config.toml
norm_place = "pre"
rope_base = 10000.0
tie_embeddings = false
lr_mult_down = 1.5
beta1 = 0.95
decay_shape = "square"
doc_mask = false
Each number is 500 + 40 x the weight over its row's rms, rounded and kept within 0 to 999. Layers, rows and columns count from 0. Numbers have three digits each. The size before them is the row's rms in percent of the matrix's.

# gate: layer 5 MLP gate, 704x256, rms 0.162, rows 225-241, columns 128-255
# up: layer 5 MLP up, 704x256, rms 0.171, rows 225-240, columns 128-255
# down: layer 5 MLP down (transposed), 704x256, rms 0.148, rows 225-240, columns 128-255
gate225 096:505547585570464540504475494440456576515432477470515503482471495506503461512581493523478477428500541558515466504526494517531538409479425452506510483509501462512473491438505522463446562530455482501441537518446510516504535541511494569509492546543556534503463536529462578489506483486496554450499520549445509457503532506491452536502489536449422501463502487421544469480482456527537515493524
up225 098:456482542498484531462512473437460480475550471501477501428450500536458523480571526497513522528548437469515434504485567521517527588594512507474484533512496495569455534506466492513399471424545510532494542569463495501474449488498540501445459443514507515478475444445485539458511457503530491474557545497484491488509464524514454425552495476535526499488521559531446502516489460527530542562541
down225 095:432462440554490498486455473469509488486457537482485526524565533498447479493461508471548523561487504500470499475479492506503565600424515509502465469560626543477465567430495558471481471483505543469502438570461528495436519421563550437515474490479586543497541462499508560532538478491522517512568463478449483500413504481529474488539496408527604455503570460454508546467482520481497503506564
gate226 101:540522522521506452458476538530509484519500460474544436521449480458468496540425559472523493541517548433508539401490538526536523516492459477548520479503541515474456466550485559541508527485415506483501517500468450476490528543503517531494450501571405516538480458526518488457475516469510537404491514527432550503569526586582512434469414512497553490444492466547492477474534511533453494508511
up226 105:486524452525436461502513444547495578502529563475499512447514518560526412536513464549468525488527605493531551451525546498493448543451511513490491512515594563541438522524488539536541523496521545496532537494439570424528473578471461453511512512467569568544435515485560496485512418481442427463441484517431457543497431562483483469433477422513523441445485475583511494515482468553537553446463
down226 102:551424520563485469441511499466506454500571516480508504520519535567580576486527485458469506527520489585548515536455495514457388493478465471559502585547585450535524598470442569547523540455480514467561458528530495476457541478549484515580514489488464504396509501479481481476451486526493474467500511467452522439454494513442541500556547536558488494540496476462499557458548498565529541500483
gate227 102:486473459469491469530502494454513519493598498487431484475513499493555454478468501522519495558468424484521508505456537520491596484443491492570653557500495577528480484546462553511564400471510500457478452509531580534453532551536495535481567535494509496518501534459490465538473550538455536559481549470481526475499491519495506474516516544471541510561478535558537494537498456486497463568508
up227 101:522502505546457506548430492477525534579406488528550509537399516531477540458460480470467555490436568499542457497562554468509469562534451444471496424580476521527497611493448461494421558566507539493443503540434528460411482521506506530482515467539504563451499510513474575499506445458556503479440526462479437502474476536478546451485514471516454509514476515509469403486490596497531571460559
down227 100:506498514459495448536528489471476517476450504568528516486484448538489427585491500469455484537508416528530469497529547475529474597524462471481512464504445493532488544427517524491476480498506479524419483526544431581430470439523459524545571502503541555502535472562405527494465483465576523517481428513476445473508528572480540437527560529525503488532479514567453536508483544550489528536504
gate228 096:536514519527534492519545518509460541550507431501482513462512541521512433559486481448483467546532531513485523512495476554461499514523533475443499429546549532522480491455489467544497527506502475481486498450491511473525389466548367453486415511488554511500514555497487529472485451513453504522460486556498478456516591507486434522429507508511465480482523461516480504453528485451537508540518
up228 098:539475494519472500525545515501406488463530473573489547484513528417504501619497540423600442466569503563504400520536530479432502509451550444433490492569493462514553506522499532508515458471504494527485426508507543519462520539467448506472500526518494571491510495534472479505468501522553499484502540495518487464448500536571521528496517521428499474603534518480608529445503484417543517534570
down228 105:449447503518444529523520522452477501540540498491463513497516499471477480512508486531532415545462473535427495502452489433505489435491475438478516412530459540488495469471485502570493478593549519466472484497520502383599425558455487495493522478492514490555507527484507493459493482570477552522515499521510517452493531481454455550500501503461560472442507448467530486564526440429501481573555
gate229 098:434456520497513454512525517437499506496482453466479558509501505503524450510451485518497437515490477500487506468573504466522476434501523460461541472588495414548564487466550485522482562558513503623496547517509507486500461506432491524454492520502491586497444530516540443493507490548470547432425463510524567466519465540454417463531438420601532459540555525480625489554540529485553470534563
up229 095:545499519516539530526539566560588521514531473498465453496437460489451475539555555463515515590574509532535555431525414518486482484511521557523403492526450501516541453497517593520526483551472520525432539483473427491562482464470489524534505514494515446486486487452458498451526505561507494460490528459506453538446490427507500470513521471490568494479558466533473449504525471494451504472523
down229 098:497454529445576433467526524444461467498536425546580561484485516483558466456533479483516561462471486510517494527531462505584398483403493506442549515521544560498509493438522524500495498525447506588517518509575501446488513504481503464489499503549490533510463534485436461465549510499536514516487473457451493511531466533439491529520532453523592523438566488504547483572534541534529497478485
gate230 106:472503575487523491544458472436468440508493500512506504463477518439557540462524491526479471426561441484568485436592495547468526498505501531512530505485531505543475523530457481509503520501488523491461550503496573553523528537478520515431526537455494470511469516503445497475554464502470497452567510503491510520528535395470431521506551579494456534557549561504519494492475548391495534447499
up230 107:508454495466527480427497507575541499478580479459508508509476504510498442423545558513496520549513501435480522542480510516494475474527473402575445492462436525517480474429526507539489447495528482540439480520491479519498519432475469490468483438494504420472489507483522514367528533502583471471517514460567481509441476469486476507501483534551500451515466507526545512483534504545587490509531
down230 108:509478511568464480495554471507539448507516494497517550469526487582426448470437462532489513480535509513487541525461451447518466523449496529495503416479472497509482432467442525492479414558475505538441508437529420519493504530532457451559498465446500441510525506505528584476429532556545525547506409474538566601490575479522553523530498507504450423492517542507504494536508441497425479527467
gate231 108:539469520549489516567492502452492598579474500436481477499486567452517525527432489476560464510540454522478565461476554489539418536561487497567475423576540493597473514543583477474416553516526540481496578550546549454519399545491503557494506515427505497504495519515514505468509495466494408504471489495464514502493474521450489471478538533472429448459518475471486488556538516549491518441496
up231 104:434542473500520503557527482436462559525466523524511489495582461475521499464499513477468501436450469443501393571461542467514507539442538565494520447503498481505558423556498483518520469507567510505478438415537539493470557595446505528562464488521466543571443427498477501455495592448499529522502481446575441540475495498522487517507480530474474583567531432466532501535481465540484495497475
down231 102:500455542504552529510500515506517491495531508539462459499479509440471522500496472504507487613529540428553638472441534538516485494578491463523443518523507436460502572437475463518497463509571452551473493408514536491663449541496492468499479470552516530456550514479474521459547471564482495480491488526500548522526491564434491516532505488557543500565561506479441494495509496418451521461476
gate232 100:473522519493550567475504446525420493508547478472475491610497558540457506543539497486520476454475524499462476482434445490495566544531492475515467554546417492518472470435449394481491508415532490562458463474501528524452492561454476529444471469511509527517514518522472514440560573494514516489509527494534552474534521494512564560516530444476458530500519545490522495524513429505460526503470
up232 101:497497458540550512459565512510491503440510428466441481486506483510469539553556521533437514471500533484588516525494535462448506583520535393481538574478415530432482509533463454457507507485548424471509486477501549485497526443497501462513484537444553544513498517566543532514493530486447521474546496422505477429571498448455492525489537498447484455452462517551449429502499518527468473466454
down232 104:530492455536581491491502506519451527458434513437521463505447450419549468551474388520413527454458534429474531538488539523481478467457578507498481521466447558587488611557414463456485520540485427455515502513502448517473520492477477496505502494539448504449493534539481453538474499518517464459533475511580453438497510544511473482433452460558527518457471530447503472508476495527511511530490
gate233 095:401559533432508496471491562508560503583429543526492531588543527473463467522488467476489518442565450529529483504497463534525472455519460466469525426470496466533495564487592548490528475512451447539485472415505516505439449499520523478477481500512547438515457498457492480490446468465529492515456590448484471503497491493556526492490453564549565503526500531474426477485469504405505450410461
up233 092:448564390531509467476602490455516419505477546500610474539503541564517537525506448494488492505453514505502557532456491523490456449472436511510507538512491499526568544460460457464452510521471529535493474461427504432505496443540573466433543420522454512491523458517493447499545496518492432518546463508535581449569500472487471502543423471523540497483469591479484620535493466527512520485467
down233 095:438499489583453509523481454471478511511544576536518486507533467518481423466486482454494431494480521494512506526497515516489519495538521438553509587439578488606532495518422484517452504581462486474539432610542517514477526496545465479481530493478495526464467490482453549494517560530402513519478489559457482486505505513515486452466467355483476501441452515543462512450571471583531568561522
gate234 100:499498511563531577452559456499555475550516410480508501473515532514448507484374497503520525509532481541501555538493524541444517487477484515474499590464494463502442531502453490537476522473529473469524586461484492486468500504447531544508528485469452543544505453519452524518488515461536513508438458547545478439491473558499527549510477468515463429511509544451550573443524452480529511544483
up234 107:473574492509564558436480436502554503561503533554507572401538504516503514500501518459510539555516482535498560510535488523515482492499475541562445428547464543534408456514468512544464489526528519489562471493423507496517428518586526501530512507441553456527557480544501470510473515474444482456434494492430425504486433515497541541548484470511472508477500509521558582460537519476516471508480
down234 100:483519530467484435513482583488426487506454501491447431538483508493512515526549471544477480470542543546484517539503458538504426516502496498521514508479493589520556506549496481511425548503529497506512477534539470503460514485489424545424509514318495430529534521505429523508452458499490500566466492515476462543424517501485547464427471558494515456509545483475507481469454456478459452520527
gate235 095:520544479458516518396469542553535434565476469537483447529536526453492486477525494470479470547463500517511438499445473541503556466489496512454485533492497507442450437491534502474489515511486605518406481456522485545513505519520593485532475510446452442515430491527450584500418421550473534499465528506518545501520486528449460515492487497453520467552476504512578512521442557405543502484538
up235 089:577446487458546507488536459467504496542554481461462480466521372563460504480517476569489508512546492501507552586473522478484493510421477550569485519512491456510508505493423518466520463457546482472496518547515511472571472498451525512541493476528478491579538468542513397584492495440488484465498511468500457544456492377535557513453477574532467515549515561521524514495535404535447485539466
down235 091:491452450536524455505482480478470514523479448436524538611447530499497499476528441498519449523527540502456492443511538495486545527453518461478471542522521500474551482514525511454468466533538613506551471471555473547519483470500481471553474448555457561535425565467526496507500456518536467460493507537528468470441528455550502541475476411552554474481552503536527467570476511437565521522472
gate236 105:497480597535538540468489482421520414552470475419412475518512474449466506476438554471518540433476525474462501521457524476453590562497525472478457534506518491484525471539506481467463487562459476491624491524519524466445465534465547539594440464496516516423478505446577529436529424519442479500557466516530428486578494558450510478488478491468487490466532510516499545461400523566457512449479
up236 101:525397503453530558472467571522537568498472486492543542512488526554480499480522502593511475542546531570441524546455483479484472472516531583470520518551543450606584477477467501590523498462475553562497459488517501487466469445506511499442525543400515477472530487557433491576532510563550498575470505511478529517416484459545510508489539499484435472487476515529513509546580527476559574544434
down236 107:443445512459481471483517457501498461464507520496573525520517523533489476559476483481522467525453528538510559487535523525473594526498471469481465469506426484597534492500532497569464518514495537478456468494452488454452521524521506593446533491475561489467539486524545550563477483553529473485430522546524456545472525555448456501517507409459480507566417552497461566588556522510521549507537
gate237 100:525499431512505514543540434508487459477521513441553520485527524550514504441442490558524547432508427494550493426457508482471413480462518469409534472464490522471525460529496483505512394521504488487437472529478510576523519470467530527488534510552563447456523551488447508539510504492478459541520489512520461503497553453553562498517548540494497599542517520486502451504559502462508503451512
up237 100:470524420463473493502525541520454442432512488462476511469528443466450456555512491457491450480466483521539502502502505566491561453517500542536514481478515521450504464486457485445471492480558559509466493527486541495471532417459475578539504552520653465536525468479497575457486541528555472504502500492467466462450479482524529473508480518498520490518489537506458363477511522557519533457494
down237 102:488455504492445514467494537522534550461507546509489499519498559519476494513463402497490462587496505521512540538504509530490600514619456525522496574471493543493400496456508454500538550472468473517508579513472519455519527483505500516559475515550416550516473436478547539467490504508594495575487439466453577523567492499482538539436511497518589504487508462529525496520520505511509512495493
gate238 097:481477516404522516515497551498519526458438490451525568505484484463448448483506485522481509509455452525489575523516510474498556551480516442539512457508562482496483477468591559433535524509449571545513548473507451483434482514545487523510531487506602447522428510447549475523503527491492489555493472574536526541519497509507486541422467523517529552455438453461542581479540430505483469541516
up238 100:468476479508563468456435481491448471446464517520444500476501494501508446471508516467535523505429505519537475430489535532411522533555459472527502520528529513510501543480499455515423507561425496511471533504525514511465554473479499524547472579478549504484518498550528442511511474507376478572441564513552576569504482569607500530483547548565472548503498540529576524477569473550482538498479
down238 103:484503488561531543463500510476469472482542463463550473547513498562510497527441521541488470547455494475501439472535533476444471378518523479443530560539443513509517524491537479462511508502492505586423465534520544544464478440496512458399495587525508540516504502600540504494574478488460437477468519497471518542510496520492503530440489484511487450477431441520544462485501411501498489515405
gate239 095:504486544510455467452437469487435469532459512570515480480459538442535572516515505542443527484517515494495576545487546568555555547461546532515545468462498531515483530518508556494511520529481531515583481519451482428456488474516439489488569485567511545507462506453517494501599479470509460475545552493521456447458520433529509492523505530547461540509482474442455533530512517476505466365523
up239 098:456470536412481458512534564509496585502515516458516491420517542557473489489510554464446416550430512530504520576439507521581525502524477458506475470470502567483515490536485484503500529526439532567555571521579498484473485521480475453575519493532487409437544492513394476486476487503482528483465533465530493548518456465500571486477478464438492480453543501602492510489504469540514479500499
down239 102:523453544436510526526565425552470484532506489516486531480471556519431484459554452433464482508526594549479461504505493490509507494547542500477559539546544447566526604534479482469420494529540427461461518554516585450513487528507523420514461455493498566464468574464568462502450513506459548475487439523558483578474408494532483489516485486517499523515519444477502508473508527462510481485483
gate240 100:509513503561451532541485545510476469438564474535534543499502557523513570445542496513531472438471442509526453477489482531459492544512515486476513497458513485502559522520463457521488429462536501534512563587530509510478487496549524481590423511508436474476482504540490473484522442552518490514455528534461486475438502518425424536488457534560459552524608429515567509582502491536581537472527
up240 096:549439467521533526585468440458514455482537505568500483506539477470499494538496503588504498532478532553532499586528502556527536484575436484496515490567537542504496419454481519369482435477468470560557502485544478416497458468563508521523488460516572540527548486499499505521525472440462506515561494516617490472554506479480556483575548522427440474459540454522489532442502473474495417492522
down240 097:497509498439537496525558508537440557502461453469538521538462534543513543592521497467502478495511565466578505545534503600504460585504415571461542499533446507468422525499478532526480473455504483464478487442456486504413534506509513502493516469527514517484484543501467486545522494523488438524464455480447491492493502451550497502514534598533452545479596529510503430481437505512496636447454
gate241 097:488471457465497542503584550496496479532445518458489584504477474464513533514557544487477528490498451497476467476525495512463559500414421458468475466467479502570504473441577472537485504459503466571489525478531525487531542473467586566474542461539540511522528470528465478490479435507559511514485510530511511510467403497501442469513486564525529551615530528466405561481504489464471506510492